config.yaml
rope_base: 10000.0
beta1: 0.93
seq_len: 256
steps: 12079
Each number is 128 + 32 x the weight over its row's rms, rounded and kept within 0 to 255. Layers, rows and columns count from 0. Numbers have three digits each. The size before them is the row's rms in percent of the matrix's.

# layer 13 MLP gate, 320x128, rms 0.219, rows 240-247, columns 0-127
103:069099137097230124103154126144149141137055113062151098102180140163101116090092109099078199110095111155155109170094164111158142130060116178110110126152149118114133126033180146165100145116076087136128127136185161166129136169154113144129152168140154144100141195148126087094138145126097096101170130112164093135155090132165113146070095090157152101130117162144137138145140160129159108174130
100:128134098079022161113160147159114083131115168167152094123107074193157175143053122122100148177119123110129119121160108127106130110156091080109125125056098183170117147152107101113091156155131116125129126091133059091090129099143078143113151109118164091160156145162145158152138104093123114101164171210165095127157125084159123127122084142188073127134112120165075145060126148133146165124154
100:093149173160136131120105149132156138160098128133141155118109054162142113146138049125149153112093142135170087090107125156137121103109119111184147105093088170168118097100117142090125132078128119144103138156105126139128105105102168175101077099166088077130128143103174091182149221136099130065186132122142130146085151141163175147170178131107147190080079096108149138162114142068038091100114
098:116129043165126173149186137111113148170193100165104112154091115116114136193167146109143141088169127156093079068174099130126127163168105161100169168179180119151111109086170153156128099133098126100155112088093170121077129197158135115145116100071157134116152196131138135110084119079102203085141104111113133160105148148157157125172110161139152060165137144145124149176149160130134132086136
103:134085137132194125119132155180140139091097186123144116122138134171172120146112139175141112127187110115053119187129145105158146178177080116136083131108169155119125052128126133133081136153181123081129125068214085106108115148123122134141105122118169094099158131167093141116109126078144099153086123135202148204096169163136052168122122126136185140152126173126097107121114128102106153129192
098:107100139159137138154169123119108146090095088106112144089140079096107127147150119138089124155127085133065143136152166069132133203131146135194144126097145124129137177162142071128123163162138115086142130103095045140155068141093143103185154144101124151184195138181133139107173106164130108089164207092165132168144083089108109144165127162177116132055124080081137158129088109174132141112096
105:111146093058124086063100152088115104096117156133145102165153140156113103124087126103166107108135181173105130137106180088122150166147145144125146111140151168121167048114097130111120082156133103128148172150127132063101111127048126125079159136063137148046160164116142127090143116092065095149128098141131134137161097104168085144155088166042145096164168163086156145123105167117107130067136
096:208093142160139088169073140091167098100121171094081195095150103145040130131101123068110146134160097172134149140129155165137141142126111182147094129078131125102116125124108161121153099156187129145080195099180175115121122120161153109094128086136124152053087091087097120137118126114176132101114088131157137123153165184136107130188129167122144168082099088110115100175117126149124166061124
# layer 13 MLP up, 320x128, rms 0.234, rows 240-246, columns 0-127
104:125171131091133109138103094088135153123099129123106141141129159161114152119121159138082178141127171112109140152083179103142139105119068161145083125180173032115074141182100126106142165150131140092188164122080149135199102112048097127106079174177158093175197164165125143157138123088162129110165104114128109100137123140181102105114107170101108148156133085087114092106143135053180127139145
101:087131087126123113134124159104133118137141148108174149135128096125148108170141141142137149172122089146072089069138136099041155166084174074102118186053107194151075168167140135114162081112118124077156104122094086173112143129147123125168161116096144136174120171113197061103129168144185172099110134162124111122107153085121147137105101115085099126107153101168173123156150199181082132143150
101:064119138140150148134121171117120151111144138137167078126146123181145115125151121108174173148109107122106111086141102140136089103083149156194143175095105122093134134132112094123110161096110164131155157059149152066101192099056170179129093113151086142147158165130150124189088166138114121088098162057079085131081118107118133126128141090130108178129076160163146098186139188176115071066147
101:135138101126076139145094104130131105097185123113157161062132089120128100154090140199166155140122159107171144085147130107154118032175081072125117114099150088171127096143115096118116150102117084105086125157111073121154103146076100101109140148075123124142174051133080136114164163166109100137104203100173134118146157100092096146122114154164130131084100174157156125102139082191104147185172
100:062094139097174093116155182116136146134089116139215146105168180095117122138108082172137151122161100073085149108078093087170096151173087153145098126116145127176179153050100155123052130108173077083092141095125120203063111121177096089114142115140165117170095155162105110187095110104124124113177097117138130106087136139146110112115141166133158136102120106139101151138083168139133128129111
095:108123120148153094114141179088157114179088142123137151099115128152176147170079118102112141114137153131171218151138079159050121140135190115127081129150123104102120089176063157146133139088127122154139133089130193105114148097128112105137035121113153094127080158080145088191150161076119122164132144160151128114122123131134154136110125128143095124200193132158158122076152176073121124115203
104:119125178104156094189090172126114121133077157156137119144102135104093146133126151123155136125122065160087116139109129056123116110106169138144195136114096067126127161172122109143086126153089202091109085054174126144136182160168133102078124141227137099155151143124183150163076130177135126087116156147126122149175114159080161107115089124185182145109153110126171177113161127111115075122139
# layer 13 MLP down (transposed), 320x128, rms 0.145, rows 240-246, columns 0-127
102:035121125211192095095143097103157193197110110095080160118085095177136160156089135118113144117117150151114095145111097157146134117127094131180140140127115150061113152099087116111158124089138120157159128094103159125133153180115063135134146066109141116165124160131123135122138135138075130135111148164144127100157087147175117128125213121148127110077043141123116141156134094168164115112215
101:115140120143114133085108127123133112220198087131080082156122062171136069130118121123123155100101092084126137136069086121151174146060131195143157114109119149210099139108153124087126093098154144100079157082104137139055127125166145147179112103099146127155122132112126132136136113192178093104131130088094128138115160081127126124103121146128055129133213122146126163180092098118170115164152
107:140096129192085126098116177156217127132088129188114155118144077083153155115112105187071087112146128145149139113153148131065138092122067162149088099138125142168119194128110160135156141139124158115063178118096098092173099090154083153142161152113076109090147079117167105126111106156196130166137181129124137159114147120116126117141121101109169163112144115109159110089162199122148074189095
101:131112047135153085131150092166139121148166142200057140144072115122106089160080167149130092158108158122111057115178074132124156092161148137160144103129148155086104104080193139111115091143082104118096103100125176123132089075114087134153091162141101145179084107099090116123194166111084176100106108163134144170110189129177168173121116133143177114117084088158088136133145136099105132140140
102:138063081109147082128092124117161072144099143071082146150117154123122121145181147162100164170182102107104056096135111147132111123164091144157107142108205104138129130187116132110142172075166106136158144120105151181110117184148117073129076083085170157114147102137134121147105168092142161101128136153158121135086133108176097117172096102087186154203095154193139118129098108102071161164109
095:117125131099095164084105105091087173136100080159120101157175183116118111144095060139151109133165174196160119149168142119172109060126137124134137146141067133108185118145129118157161135095096054169136120168104095138157148114183072109102064106121139124159216116124090105148159122116145116056076084159147130183144130184122122119139132135127151135144063128141087108106166143145077144176112
102:101116150156073126102145147150088097134100138087097132114101192141125133092108126120110127122117182101144057146115117125182152120097096143082087136139126129044132159139142091093100104098096147130188205184130097133164102146175103176133173106143083115120139157113162208151162118167158169155103076143132143125163082145063091103167127087089123119072132123148196096167141103116132076084147